Weights of a small GPT-style language model, trained from scratch on English Wikipedia: 11.2M parameters, 2624 steps.
Each number is 128 + 32 x the weight over its row's rms, rounded and kept within 0 to 255. Layers, rows and columns count from 0. Numbers have three digits each. The size before them is the row's rms in percent of the matrix's.

# gate: layer 9 MLP gate, 832x256, rms 0.101, rows 273-307, columns 0-127
# up: layer 9 MLP up, 832x256, rms 0.101, rows 273-307, columns 0-127
# down: layer 9 MLP down (transposed), 832x256, rms 0.0975, rows 273-307, columns 0-127
gate273 104:059144125131087147122155114155144187107169158133148099135121158166113133081091120149089093178163141079181141063123089151075203174116095187122143110084089136120151115102097152168143085083118105074129168126115087130061128123057142194119150215110095132121160116136089179113124095140145136143195094138103120082140158135163156145104171151125111172147084143167112095140118101191123163118094
up273 098:154136131130064097135090143167125142205080162128141102168113107144170208111086160138181118148117130092145146154058096114105142149156175175147117152111139121058064137155178209076176110160109116106099083124136135106122145174099104094100136117083152145136063083103139176171166147107111167098116178160155118157117144128135082139123150137102138081092098101180152147115137154161163160169127
down273 103:151061112130146112146126119182113148087127129157158150063144144159141112141081080124126162118104102122112126098066098141124155100139124124101052145099115129079132107172096120182161163171154109141091082105116155161082147145112092114146094175149079099100127116099127110093184150158173114136156097082149154086121127139063133183144116144103108137115098177103095169073157159106146096129122
gate274 102:152102122120153118137100065063130142136095116156134052124091081163103091180121124101129060136119084114091169138138125099083157135122074122129174072055165094108089137131137148101181169125153123094122174069123106112062092115163122144173120128111171102175187146147108177152120108164171149128181129111083077113163153130151132078155145123146110078151177122071140146092199145112146121156092
up274 094:119121165100111178140084133154150134114154168100042181185148134096114118130102149136152169134149102166130110146118119095114146145128166149129168102114163124096154113077137137162137068194173125142113117191140118169147146116084142118126098112079114118142108166103120146143154115113144085087126075121152123140109105031092071122110139070113101218119093147131137183115139142142065173097077
down274 103:153088136120094098149079156116134122178160158134120162096180153119154124085119088113093113168093086159095153171129152195157144117133146164093212133136133062142116142079109060135143139120144191097096097171116112071134084127062127152145114089143031174146176147115135108162142131166161090100135156134139113099078126118097178183147117121111088104090090127176168158063149080145155104099142
gate275 088:064126118140089178068140174137141129127135155106105082100102137121235113086129121163160123137142107115094138116138124127123129130122125158057133140115142082096068091167085092158129095174109146141092062108137147099121167131116181120220073151151145097124160109112167165081113124102213123104089113191117144113047109180101145080153131163125107177135168089108112158139115118135088179114117
up275 095:130143062119146136123096073149167156129140146047146093140186155139123119097146099140165097109158067166127133116154101091061095108075113092128115175140155105120084110094112101104082095138122126163091072116117102128146101107165138117091174091126144049170141170188156118150170136168143127166098043121156143126110086171108106169117151180153085105177147139131081110182134159178125136162126
down275 090:118094137106060126114088147117083070168174157166115186097129118126139123137161127128139129139121133094150154133132111165115148181181106146043129167141176101063180116114106160064066110134160108110100164161128203140159084100143139098103064084110118126141110099144126140137138071134059154148110113154165106163146066089111109190087146126092138181078159106172113109097108124144091133169134
gate276 103:095111089114125122104121087092133029094165069149079086119122186163152125138101121136127122129171074133132162144153148084115106100186150096114099160115175170148123167119149117170106163130130125126118109149131123149196126056116119140022156097141179072101116117141114151091154100138177121141117156130104160080077084139177102086126111106167159154142126076101139119212143189168091111121132
up276 102:140106141149128159093082160119114109163145170089166155138093138177111152063180143141088138123223148153094105115093109104170096123084153154129146101165133119145146112147135082113177089120105181134155079139070110128125080117133175145160140093142117113181140147096068166174122095170159118118112151214105135176111132090075139116087161123138111118083107155095172111104125129080035168138132
down276 093:104108114142168094082162181157139170143120125101108109117136122144122081171060110135113159100116164124071147034165160087123141128088080104144119136125132174069128164127133147115104097197165175141088132108154086154077060098218110129157142155100084125179121150115087108151118160116156125169132211161074159086134142160103097185109090129157074090142127140125117144162087177117152131087123
gate277 106:132102153126083104151186097128092112115110172128106173166143082161117112123156161142112127110179148127169171183122131138113108054101132127151180094065125146103164179188162099138156139117152083086234131146164147123131170134086130143137109133186123093150125119122142196101134125143169098123098108119172119111092156117180151097151083103139144150139177152152092139133134180111113146151180
up277 104:088197207156155116120109147145061152148155079147167103175113164114130144111100128076104150114091164154130131166087140103136157117077116070154038139119128112130111133163126124129145120140126083150142133109171125101161199119128188106103161139144157127106076110050075173115068103140149096136155176122161125165132102134149077155085112132164129150161123171121089093150136108141120119105166
down277 103:113178089055155073127129173132112110147161112087129121165151142079097101191141133096095118151117128127139139126114106119105213171103188183100141146132133149089047117110142128088120194131143148160155112125105134102154126114117154186075100116120088056142186176117147187135197159147068097082105129112138117156126111160171150178134136098108127126140135138107156142111129081153110142114144
gate278 099:135159127139156107157080141096123090144109067119077098104162135118165191148154147194176106124155133153153150152192075139143092127120113133101120147117188172225116093094139160084076118178112172109164222128135124116124110112110077105114154136114181174152122143099132117180172077172086109137101107161152140125110103124141189110150084101174147074128054136111195080194111127183147133101138
up278 096:140096129134129120133142141149099117103154054121112108220158110159136111154084117080061148073116087139138075138172174080119148119136098151192130114163111135123106140170172126104174121160155161101113149157119126095097113165072151121112188106166100103075148082123075134156139060173142137073092179148117166229162109124146109154189068122084137119087129130162154138170123115103169170125061
down278 099:160144120155144131123147123114145109118113122108151130124133157121173153169172128192178099207188077152116102169088133163165075084134162142093153164137107148137125108153153100153074101163067073093112110108085101127125144107155091116156137138105155119166076066102115149144142114124097093102103105116166187073144074089052201253120155127133075186113114109052129102227140100128137112091137
gate279 099:132147110106085131164110116168147149126107097130149172194153139140114110131093073127146198148174129150092185132140156151180077072117168161131133171142173122082125069099125135133121142089165109144106151126185125125123087141098106142132139128098133159156114105144087125197151181106122152151045109114099114143144139156076097038101130069163120091206167146168149101132143182149117177158148
up279 098:159117091101138176169113110146117174120162132126093095095092176131100162141142071151150148099174127134120144182102079122105174128175134180087134108158101109128143101155151121140162173120156110124125148141082143150065103108142187106098106136173110093152163109115095111146112114153109159096083137175106117171224147137153118205166134131105104112174209123148121152152134177096078105140092
down279 100:163114107094100158139164109056097136184114129155168116084115141107111103139123117140137136134080096124125091093103142142100059147108135143074120144141129139056180136117079116098127100174087099077111124141135106113170077125166161140166161165120180139131099168138155162167111100150136112116209168138109152112142102090130130191119153137073098175035104110156092116144189137100154178126115
gate280 097:153130102095102064107146177101149075077096161116146091106134115116153185158150128156200243105100104121183118064123178098143112151161119159144074124156061143171162126125113104165138129074154160109120115138150093048118088166137134113195158144146153132118088128100105127118103126070093110106117110061103079065163116130080122120163153147188178086196118106167113114137097136160142197152104
up280 093:152136154093106136133161170156127156093144107133158166090113096154174126032160093121054073149103173083110164135220084135188070133105098111106085103122130094108121153146130140181130144129103130108039119144105142130136194105155140160160093135100115127070175133132157140097096128132135123222109149095116115158111108127104179165123165172149108134179078118136141122074065099108129204070168
down280 094:133142136157082134093069082056085113135086138168122165120097090105080112180135175165106125098063145113099146150106157216096063121165097123132089125095107134084157125163192132088123096170106131160090099094124092140148117114155131133080094193159106138159113117078094161152170175128218167135131124159143090128142164159117130140115092113090127163131178088121116116094109066180140077148136
gate281 101:130095121109153179114140177102092111141119172173172187150204117114112159124133141116121111092116091085128098117099185125094123093155105155088193192133107073066087066134098159108126090117120176081149151112173078074185144122119133163147153203170118088149204143164166145113147156150127160118120111120168107153111176136101183104072159092105157116089078100122062156112188158122095156142116
up281 103:181148147102151109115151137179176124133131119070121195162156114211056127101118082096108228143168142142120146142128176133115138169139099088144148085115173185101120128143150132132154125113125147145077141153151206165147094122087147175146090177183153026125195135117145176153111160207140134169099126190092144111129155102125121101197130162175158114177166129122132078150132133094162098153160
down281 104:100139148120159156162100132117109140115110149186119119142115183156141171122125127086161091088108116185130143178169168100107104157102096177096104092147136117167113108171119103111121168061125122107054146164138101165153146069111127067166122087168144180093052142179083163139153135123139140133144139143108129098129080120079130188121162133142155091081120124157079096152206067151162136095094
gate282 099:151142098104189066132146104062161139107122177163076086125097133125124134139125118189083152161119099174120123109135104121161114110138128148197103192131141208160143091179139156137110097144118111120122156161115116163057144120127148126149110154145172166069127118151137072135148149069141109117172094086153104104141109169134131148123117109114122052117116126133140146095081132148071121119167
up282 097:132101168143187135123143097144070132084126162116058129141079132154127114085086172108107137109071137100021152102139196070129122113092122153170129141151134172197132124122112121140113136158129133166181171095098146116111155176091129095155127147112135178116116111068135128110098146137150136125068149160121101131177085143171104101073131125082155113092152162159125144127041066126193102076123
down282 091:146185134177169091118075114129134113154100085120119147110138068110146132158053136087112163170173155181130096091190137135070169094058108125152159094143122132122116144135126117125123178133132159120129130097120118119123183100108133131132123116142052142115188114177147115125164174043092133154133130173177174127077135110159097160076110101121164076135192127130121093135084153106068047086132
gate283 106:112072110125152053161153132055166114109079147106127089112101134114131095130106154096156138090096149110179153103085158151134130116130079103191122153103153156139065065183139157153138082088154160122098136044072140138153116040174131035130156125091141108139129140209097102122140148080108120134170154135131177164199150116141157125093129154140127164124106133060147150167167125100152161102193
up283 099:091075117156168114121132179156105085080098123050141168102138126129105143169091094090142156174145110133126048118099114089064129130153120114068113137139125120103174169050123125173067149123127107133132143146142149155102114032141189118198162107132109058100116114204138122170146133137050201078163164154144141126151111143157156086117121179099173114147077093127127171167118123130066127136185
down283 105:181131142175066120111153124113135088178139108146110122195130095114100172238105119113138154135111148102073099103177110152070127164097091112104079139123151126144102147131124121126150131204151118133108144133164176160092175107143172176140107138126088105104107048129142139115126127084138108102139138153126111111118185177083119091225130080122095178144108135150133092147123096155108085087089
gate284 098:077103115178087100133198072091177147114121064092130124080158116109093163151110134100116096110124181101162126157093150140132166079093146069104173182128074105162071112122105171073117159133088113113140111141117129168166128121163107169114157051088104117101151215121154120125106125152139121143093133150147112119140157123125099146099110085198111129163145109099113146092097113135145133152088
up284 096:170110128124164144134177122164175100096104103112155085105122086106163100146192136092111103151152120105105167116111129061119085154172127118126121122133130102150087139130138123119155140132144054085172165158149109070126164141116181079139178135152144092165057068183202070120115095175115134141092126112133176161104076117124148208079113112114119131109156117102155068157088116191142080169140
down284 100:170217134136094170120169122178144118117138146089109139157137140140085130185060128046124110156136149128191130106139182162182123117103157118114159099178112113138174117076217153129089112118125183147111143144090153093143147149151153099092100101116112179112168111209122176116132146082250178087140069104174091142168129118081143105110145126173112105111120141171170072107121123116126104050124
gate285 101:094116138125122108119158117104144122134082175103140161179158066075062107182095107132115112132120163138138136140138151161096108106127175137170131095139090141148173118133104135156124131131063122119114091125111112172139182113141084171129153130143088160144113132139134124173146133126150082120083111155077173167125165184130106133074090099120091151121141092096142131138139105117131153080143
up285 105:110125068114091108138147184149190055145093110177125087079119125124141041086146139171146143132103143173162085192184141117132168096126140115177180139105176108101105096111132125099133148130120181146121085159120204138154113174083083113115150132107154111146175064139192128129087140098063103154123175161121156082136083130117135136196167132105101097112121140136148060180193137205100165136102
down285 100:144065140146122118086185101103104162152118093098066152169120120102149170176149078113079160108145128162130084098120097115112140116169140146107118137153126122134141133137154114118114156100131163148147122104141098166183145112127142120073112137160118095172117104060086123101124128130162115127106194075159121156110090132144172000124078078180159143168103113122046128122170096135197115178103
gate286 104:107196121067180079111122089177134170140062160082083160110142146049109104110107075144142158087137139086159100128099133094137108118179152155110140145114046159155123123157084130152112136161092173115116107146137129085145097126164060129075122122120168147091142105131199134131191106092170160126115063106124063136189155121134110117056128120113107133095082126099138090112180120104121153122140
up286 102:155158084128111116077196138115117160183127071146137169117175124095093156149146149151157121074088125062137148124208123130144140094177135161152122167152110134050128137129167130143147120179138117119086152147129168137168112112135124107115132141089120075136138105069117129146086094134173135103134088098164136169181093085118122135156087116126104144116102120146134125083135136190110155137161
down286 096:193127113132114104127121099117162129122103101001191055087163166125157115103082102132143113210047092189135193176069100154123122106159108119145105128101078123189072121198125146150129139088101133102090107128122133085122118101070142130161136122137161176122075089159152125132135138130064124125143143145151216111106191094134149136110156140123175106042172089139122114114143155175067169127160
gate287 098:123121159083092134119125111093141119131103130182175069150101113083131148150081151113127124112161186106118185156134135140150156068132101143168146171105188139149119132144153126130123202142083144111151150090098166139084149176102110086127188133081145171145110180133106147123158079114082115079132084123151115179090144134060122114176133158142181146100193174144108125101116198123150189148096
up287 102:147187136090150142166091165200149121156083150049166099160092140112121131098125130099065122105177175167126085134119108127118104122084101138106118089084097151121070172144142160143075079134144136149117108163107086108113103109068088110188078125150114061136152108171117114131160117166078198122129146175114172165128150172130109115145125070156123143082156116083123070114104125164100115164130
down287 083:105125125073141064147102152131141150146109108156148086181117193145144110085128111077147117167143156136095175132117123130116125130110132148128146177097110129132153089166149147084081143161135108141062140163107119087110099130093100109154174072145153155111123055130130124134129101102009114093138112163133115132097108094129091015132107152096169071107113163125107108131092086182122176136099
gate288 101:127176151140088093059140098102121117126141102153098163105086163103162118126141144104131145098156170100081112123163115108105127163157108062073069149134203146147048105100117135103185113123180098112201128124123173162146169067105100119129173146079109055096180128132143110142120078123102127118163172156136143128120060148154088134147015175135156132109118146147192134149158131126100073144113
up288 095:083129200146124117116108086168120163165098128117113152117062136129139199089163098160093127108124097086163057093117163142156084128151101096160171115130107141121116126171109143146140157091163182124113122090111058143112136117101155099140058148136095102149115112196123094176156144115155137147168100178159085105152151153095162142145084118072128148105132121156148070137113079151155140065135
down288 096:141125146120093089083129117148124117165104116144102097123169105053147119136086148182124108205127103085143178147157138127104095124084138071107191133070146136094128109083171132161143119108148107102091116119144109129096086099130173146097105129120140083139143126190061133151198147162109160121109156126181155109098140135141186132200114126154184117125160156111126145095085111118074159082091
gate289 098:094120142091138152114189109144161102153111141150117090094182133137077108136135073113117084132138161134163178131144118107130098078076125171112167113140074211160130132117128124150091121147154125078193125149120112122172145135151117093114127122176158114119164133152112115143200125081133134121175113080121099174159142118118090155121153127104153113141144141169165130140171126146160170106124
up289 100:141087083095160126114087081098114081154095132153118138142154134090107124137166107145153081108132073152149127129177161151113115083116112094138093166119114093152199131153134115140093129139165132112120081103148158113104105153195130141103144209111155139122129119096162173184099123093108147161094156139132126255111064201160174154137125076125143068155178059090148151120160113088159046151135
down289 100:108102103083166115120119141130113219167181095098102185155075140118113142078147086092104127117170176158143156145123066127141088128179116154146135119111152107111168126093127168089107073126165082127117157121121200108134168079139100101141150089173155105113128170097091122115124125155066129111141083146100159131128092102103146127151114109143085151177154109135016154103164109119135178129137
gate290 099:108078108130136097173094057123098123093127126129116107156156088074126094107168118084101158146139112115144141135167123147085112094139204093153150184100150160138145152221139139076147155108154091109112123195162127132181149092139124152121149153094131120160125084138116168139112106144109142121129156159192053108142083155179116151113157145137152165152067099110101139121126121171122152036052
up290 106:162122121147083167111128146192134122219119139159085174134139147187149130142161080206142107111140134122101150163139075133183148210108116146154071089165156117116100132179112106125080155137138143122146131092119142135097129151165146167132098114076080107144174110104108132169137106084151166131096175114116093107083144121081073119135102082131060175140171134184111147122118116105126163164159
down290 103:142129175132115131093151131195105120119175124124130096126091142190138094141105108128127114131202113120186108080144116132122141080030158154142150137155108155173107127058121132170148148104120070103101094146113129094162179188142103154083097100105122043069152114124143087134078164197138114053073070127176158144143117115106139166139133106121094170086126172155135092074102092154135117081128
gate291 099:105168136158153123147192097135144139163087162122158172159176101138129161081123147126124204112179098156118125074139105120130181115140122118068129141160150166102143160126133063135162182148100145104123108156160139172164125170103077154158133162114195117115098164085127136173074161068115157132162123086142131093151120140056160105149132141136203115093086157122118161179102056121155113165123
up291 103:133072126155194132117124095115140118126146123082125097089108124158084123141100131126139137144169135164091132109135125131112196166141102130079146137146106181145111116093154120136138100115109094141148089146071133132084091166242158158070148130136142132097135205098123093155126112114104112135136187133178173156199121101123184140173117086097084148143084172103135140144179178188133099120119
down291 104:040143145137129122088090127150087115148125077127118102141121168123108096160117084141136169188180094117162149125114170112105199067127107216184160096127158093132205102114145122110136075108102147153105102082140114119128138095147095160147104134156109134145120111102106100105157133144057124051117167103110104146167050141132126137159182066135093029075126030170179129117168094130105105128128
gate292 103:134141085118148188115165128097132196121076104160075078131101101084131067093087104102151136136083171151114113122147128151137126168184104179122161133118147146124163100088134115116097143071158110132069166132136133101147143132148141094100126101085133174146126120157118112130157111114142124083163177084166130158112163161144096088174189154128175147173187096152097144161134115119134110074103
up292 099:077097131182131193158117145159099108104082076134142140137082089130110161144212140184172180108130104164135119129152077109076177151111121128107103124105153156127179186113154154187069156122110150114149089128105190130130155098129113108148131111123152127146143142112094116070129198103129145137191120141127178146119097126113159139077130114097135095084123068112137155116186110077063118105124
down292 102:201084083140141108134130121090144080127109111115124114165134146139140134177122110150105113104120138155156113167110152156146107139129128164180140132130099100083137134144080101116128122079167101208147112133140131116075123143079156142111129113140158119090127114139138145201074135131135188136016104123158111169098170120162114213156126149124093117139162127089122128116120189110151127122186
gate293 102:120149084121122138197134102119174144121127133110104122161163105143093173117121163182077133066119148203125114179104136134141114128136104157146133131130134149207100083084084125184142073167132114179105160169163122149098142162073089132101152210108114149138149069116053151080184138149185111135133187131146110154125136133147115072146132088133165127100047154065109066145069188106109116162138
up293 095:127104144105138116169141145123121188134073138125101123167141113104178078083133179149105087169082069140105117112125106142182123173115058135140113140105065133141124108137153079145077120180110147162135159080114129091163130138154135160173128155145128087128099147118200094147147183153144121149162081138104103116167163193040162109125151126117094081100136073084095118109127169140159102126154
down293 102:122152136116076135144143112122116069150098102144098147153135097173112146148146118092114119175160103093118151132156086167117146116128104106095080093139123049073127150076169113162168113187180092115108097099152109077164174131173179154126098105128137122122155133068148120095121150108152097137164099110114096102120110104126084186135127170127126155123127203120149156111104220115149125118134
gate294 101:088111082080151146117182139155156185165170107151160099149162183139125113144170166134123080143152122122190084117127127193126088115144104128124103121160096189139187122116095122178162175142197105088120086141234157097160073106138083113129130145135180145140154105133102136129175136076094102088112182086168114171153092126202123083151119117140174148166126178124137174142130148107098097126118
up294 097:156101125104168127131191110098068187143175084105202148166180115144110115139180161180090086126152146105133093084140111117110162049147115089180132123111147107135137115123094128111161122138132112142144097083159097136149100105135177126149119153133121067118120072089157164139111078162090135132169157160135120101176075150141200115078129168114142134118139088124130126121143157121160069142123
down294 103:053101138052126098059089114120142185107074104111134122099105167129186078126143128147109109114159188129166179132151142070126112100148178151126114126167080148146142101087131110102143135092157140106105139109119134159145091115151078132111129179110144125160135139170083140124157070105222064070143136142103083120089126167178160107076170105116145079135114107099145159143091180135153149116167
gate295 101:082151153112185158182111128100121137080140153145141146123155101140148095129136146058127151191192099091175104145133169125130132080153158089146142125055177148128081156168067154103118095171160122133144120131111118189121190141144160143098170110118094156190137125072140143084141143153140147083116145140175164137091101123115136151110071117073145185104132123092130104174178131199100165103109
up295 104:192165142100120113181126099169107125133112095154175128115151141107105124120136091114081128160124105100170078127157096144164114159125130166047100109200117162089117135150173120120126117111122158123155140090120063101098167141117136146079177142127181132131181120140118124038091092162100143070113095170110148159156171124151141112155117159156146153123122115108088113100071132113133092094160
down295 100:118103129093116107132134176104191163125157110186098096138109163164129118107105112130129170159091161133156099077135136185107128110119132103117121163105155098147158077115175157143125122142108105163139105102115132127144156113134146175132075056115185116148141110091137186121165113150053101136114173095123213075165063141138147184097098114124134156121078182136203181129153146143068125087111
gate296 102:114164181131101170077189129106068068118162081167137196142143089124113088126143162129105141147124162172106165145073108121090115149106147141133135081112120120128119151104120112119142066115093148101129095129089161103115174098157177140127130125171087154171147168142135111142158125094119102082142150131158127126079065125142191109122154125113161158143105177105116112153140169127165175128142
up296 099:119146135111100112101146149075105126118196106113195081132140079132115100136139151147125133143095111131128160126152110098087103133130090129189142156124124170178125088173148110143066073081165133116152126114082172093084075170146055155138143187147079104120142176090094082185083119158136166158107103173068132085107177127116109147168191100160094118104099156111133119144116131162104133127090
down296 100:148100088135183140175131130146220155112130137156071144126175121125148077152057097122134103050140133100149154144128112197150095140090115065102102104105193109054114160157154172135146132164071131123114150101093163120088149117123183156140132055117163143134115109130157117165135136087100107131141123133175176161097118148137188093147144148095206133147119112151192143150128091148132101117121
gate297 099:117129112105112127056061119097138162163158100098138086159147102105100157124137074100159177125206126161118153114103193176136109140150090132137161089083145135126137158082120164121121136120112140134179139124160097150113089110141162134156195152084143111091141134133127187151109148113176152163197107182136133141117117162137119147169146134187152117104104164147105158122241110186107123129087
up297 105:148167134109163078164140114094103147160124118176083140138166155159126086133159140115200080147147110104134134129169090100145188163118189145138098141126121090140150167159129148170140181099086076096117120090166152108121145182088123109087186107153123227172100095111145071123124175096081092052120121130099113116143128166124143178113175120166129165092148082177128105148064100127168108159107
down297 104:131191122091125126157123145139161140118160123116138108115142156098131151089105163068124152175141168136146093134161104139096134113083103108097150123184093076132156157146140146098177088127152101140091106154125125132104103156135131122111130188104135142105065157088086158147149108099211182144160124139065114185148155128172155062100096170143108117156116121118072156128046156080110089178143
gate298 096:125070139133160092104136155109081100146133137181100086153171122119126173099131105138174143139183130150111094122144119137127152141169116087198109124134131152116085053226141170122093190146144183105199171173117163171132131115137131152121147145144044099082166117128161134175139121117155141124158110099153117098129135137133124108124088142123053161153139102082137106119100038120107133135100
up298 101:138052097122157116116138150214153130116175181110031123127117131112143138181149206167095126124113155139125164142108085114124185092148144111068131085128106112100146144085148121142120122108136139150116020137128126148127149102129116135090167163068127107114123050116107152096178162136159064124172091176173078099088105139135135175126138174117171199135132103181126090112107179124144112064187
down298 101:164077139114019200170120098126136129091130138136160120052133106176146102160076106116146156072169132089118140080175142118142119155116109136119128126128126130148156144149126122090185149120119141107125116104110137163123160125107157092113129085124204162176176134101104117150109129127082069157135121134136116143109096156117161133105097164152175101081143129137091143200173060085157130136113
gate299 099:154169150087124133103109095175094094144058127171086146152110059139188101145179101067117133142131038144092123111109110096141113068183083119090110062156124139181117138155103126115152117148101135179083108180152132131117136111159158125101083138183104098141112165087129165068116137190120122147135116114130150134121148129108127078107117135117125187117143110034105109118116125112164106138140
up299 106:105152110174091128147154159108203146181082143144120123093087147119137098174142121098107114151105139130170123176161080081178148091123168170105133200104128132206091187125136145167087099125116112160176110107128156099170118212183080095104154083194118111125148137167185136134123083081134142093089195155145161150137082179181091161100092088138175102136130099126132151144103096130137144098132
down299 089:135100181122115112156114130110110122103086141127162122156164152110164099102091099072164152202141159168173094143158144107188212115080118099118115085099137150131128171194113099098191113134106118092115142139146054149137153111110080140185169097143091141141086087127104186108174071137187127100124124133111122130146100124129112252113120107114115141110152151123136140098094201190157103080098
gate300 107:092116124102062097068086123153090157131121141164127206223113135082175120151064097162126157111110141113153109104128169142086091103116116110156200204146096143130089135099129090166148153154169137179109083171116168145132162161093078186107133138136064144086140147107147168137150093117189158161093135096126202117148131148134199082099136145127151062153126061120130126152125111187182128128082
up300 108:123107152143083094117099150112136100123149163131087101090110149071116127148134120120116118082114132181085136132091145082106145093062096135128102124142135156142086141099128133132153148122119119074094100158102164117162213156077177143086082115115164101110112065159179172119110166120180166066135150117112143186122179119168159052119101146175126155137147105128091101162167082170168195117088
down300 099:146131074159124149134162117185146068153116118169112164128082189070122137140127191081156138092147163124075155089168145152136121211099193167169137089082173143155153148099119124144138135080127140163141161163149115143185130138165136121135126140163150159157158160162129138122153141138166171163096179107181145178087109146107107086118151156128119125113142120148127119118111089142145168135114
gate301 101:089120182144114217137140118151141199072129144110161120156199122120198145125114107138198200086123136106193150144126122136107106160097156117079129157065140201142128109070097132084165218102135165118130144132169105102141099098169198150125154147092049073121119112080124150082141071116143086117127153078109164121148147127098151130136149117069114113121116126139120126113097085112130164126091
up301 098:200111107137096134112099112095114094152168079151191122151204145153150116110189160139184129095091127156114133142090107130128085123132179106082107146147121138183096161153154137153133083119091156154104116162105119153176177151042130128158095082142158160129159058171166090134109142158122096150153078161164112122113158105092142046161113236138070165132141068120116141127152127116092123148060
down301 098:079134111113132108085132118121064156187136106127176090101121131120080062102122137121148188150122123112089088133151147118150153129139148097160061179091143148107147099154111134111169112078149141115105097089133091138103125080101093192126128096097103135192147147139099011118092105132111107136104171166118084106064097123100113043094132164132096023152150133091113066141146137136113176125110
gate302 103:104142140142093150135186135088141075139069093126112104173140146119133124113106076160072124181119129110028126186145098173107095131220094146155111107170153157219083101126125144165105123080120135135173160150097089100126109103100165124103092108095198102122136143161150123102118128117141125088184162165101093098128175080132150099132161104116073137118150092103140083148099128169049113065114
up302 103:117103087091120138147124186061123183134114166089148152166061097109099118147203162105073160163110125128129157129088124151110082101187090107139138145132183127159029157187092136103094155157145157139170151109159176060121117131118108079091159089161119122146136134179102086098141132096148115170194098134155143105088088082169145136160094109129117162096125152138140125067161136165092100115142
down302 094:102080126137118111114125122096127129137123061078181108181095156125139088095076136174146155134141100119136161187111111162121148127110117133092126109124138109141133124182111097144117102132064157122135070191171077124134083171155157124116095140129139151157119139148120143135126145061093102070180119172119129102165089109100214133095135086118116142087089081153124102093154183194119182145142
gate303 104:086123192107104178126147113125138113107132153097150143173061154134144167090120130104179139129140153137090102112110113136127113137122135152111147099180064067117118183151115122195117161124120200147143147156082114220101128090152075144151114167156173103168117123170147117106173095224156124073123101130096158152193131156139159071120118124106175137117135129118124132115157106121107070109130
up303 101:126128167097085165117141142145166154097046126117151183070096107186110108113134087171146142095136129063206115148119117156115131159146156126117174077103074193137162121140114082129086102106144106156152116103104111136056121136153110092149107142116121148139153124126100153140089095148115047123173107123128057145178125118173078073149097113170135153119126152172165153120138140108034135115157
down303 102:103079106113170111115170145148122117108120147143171125094089147130137148057160065102162129103115158198143121087117158157079132153175109157155072138089130122132198171143164100116115131165059107117172081135111083152170153101146077131176090125130099101129118150154124103066129136116190128067173173147154160096116091160156149131119168038061085111155121169151162093080107154175098111102113
gate304 101:173135178093141090139187156139130104223090091124072071099125108098172168107161112089150085166134076104116155137179107086175137111146111171112189137113101138137077087108155187140113119131112094163169177186131130085136120080192055166108179142124130124140156151138112160118159157159098124151089070105145139165141145142068144128132068119142137102171164096105113077126135114165096086080119
up304 091:115063121110129121119070127167117160094197109072157204149136129150162118120115125140112089152159113102071089144140102149169112109181121129188108134147101151158101134110134178108125161169111126141144123088156125160134100120154110136053122118164125167133108146148149150100083201121066141115050180138082142169169083170133124102112132119176099154144103061117064080127149088110137090172084
down304 087:123099103126142112164153099133186120065115119174104138155156141129125134130173107131131099107148126148166120170128143096080100165077162110079138141162112140127146116113119143144148089160152138114110142131086120158142146151161169111159121063120136121132110088130119117112106128122029122128111089190089098089125146088098191136111151116108115123115170192145112079142195147113113211151187
gate305 100:140110139111143175119131114111108140142146100116119046145166091098110106100148057111109129089093084124167134129068131158080150122130156161126126135090161127125114162148094140138122102118097182117141179118171107170099077154087096108105180102127162129105068094046199092161164075130178089167157197160152165095096171108178127124136132165096103109121085177119174105140171100097071077138158
up305 101:114099106145163114204172094117175124128086099133160106094182092123128127093145122152106148132121136167141187158089141121104130152130184239143156158126107058119111160117137155107134115156123056128183200088145132209143097084143089160097109147107087118139115106136114088079083198147106146124120183169116154095106159100124139161107125140084080202078095110159124127101141100142101106157175
down305 099:137156119112136071064148208064189124201148071125084120151145133080061133159075165084073116132146121100126162145165132129129114116171102101135104127152180099086131110144101078135156142168065094118140145180096096141138111153137085127121178205150147159098131154132138111141195099112198157176083113119097120172138131163152179218108117173211177194146220161105138146130174095138116142085167
gate306 104:118132105097100127117081186118181161099096101140122130152144134129122228123127134152147148115098158076101178159130105196138132100137107159134113146093132100107093126183134166127071102099127175163147088144093176149192075129145159099105163065166148117147079147164113124132191149120170151159170103145133130129137123152125146150127129019083149130125165110162044119140170137185109151088180
up306 101:152147122134173161123211099131132137018153091146124128201142144168079128121158125115151114063097096123152097136097147139123138126121124136084103143092145156138098070126102171113105097104143095149181100115098173153125104149102183108166162135195167171109037128152178082168151137122124157110221058150173088130175148140075152130153079128161121122112198096109058119145107122116135100103140
down306 101:142150098124128216127089117158140100097135171148088113167070137108121087132141129097138123120067135217147070139130127090115072095098128178121126088133147128129142122111073154062085138098128116081113118108146137086114110122019132099134098098130165116104136147161080151098161104148095153114106171115112142137123158120074133197132177167192134112104102183124226121113109087132135110112137
gate307 099:066105116155107142137081130137130103129128110093242119129163087137159102112132141119191107135141108052150175153053124127091127118156102129088114090188158143182105133153143160098105204114141140111107191114002187126087061161138121160139156135134149116124118173075120156137117091133130113130132119092121148101097175197099144106054135130090157121092100106115086139114128147128136145126108
up307 111:123169188160089063178132137149088036104077130128170139145151214098111122188153095073125133093138115097158106131153135127112081134132085095114099172149162101123137130115143109094143155146160123157162190112109128110121189109149127146134046155131141135156077140187122129163055136088153115123155119068139123168130153200082105110163222122147104128116082152135103086171112198145190127165147
down307 110:129155157103180184114091103096103123151087074106113160155092100152100115122130121134161063096105113129150110100076102083109136095170133106198138088082109149116177180122104150120150072171069161118131085078144091103185116125120098130140160126194079211148116168098087145127083138132181126139127134124155162152091098184132111135127146154131152129124118192099147138143096186188087160156069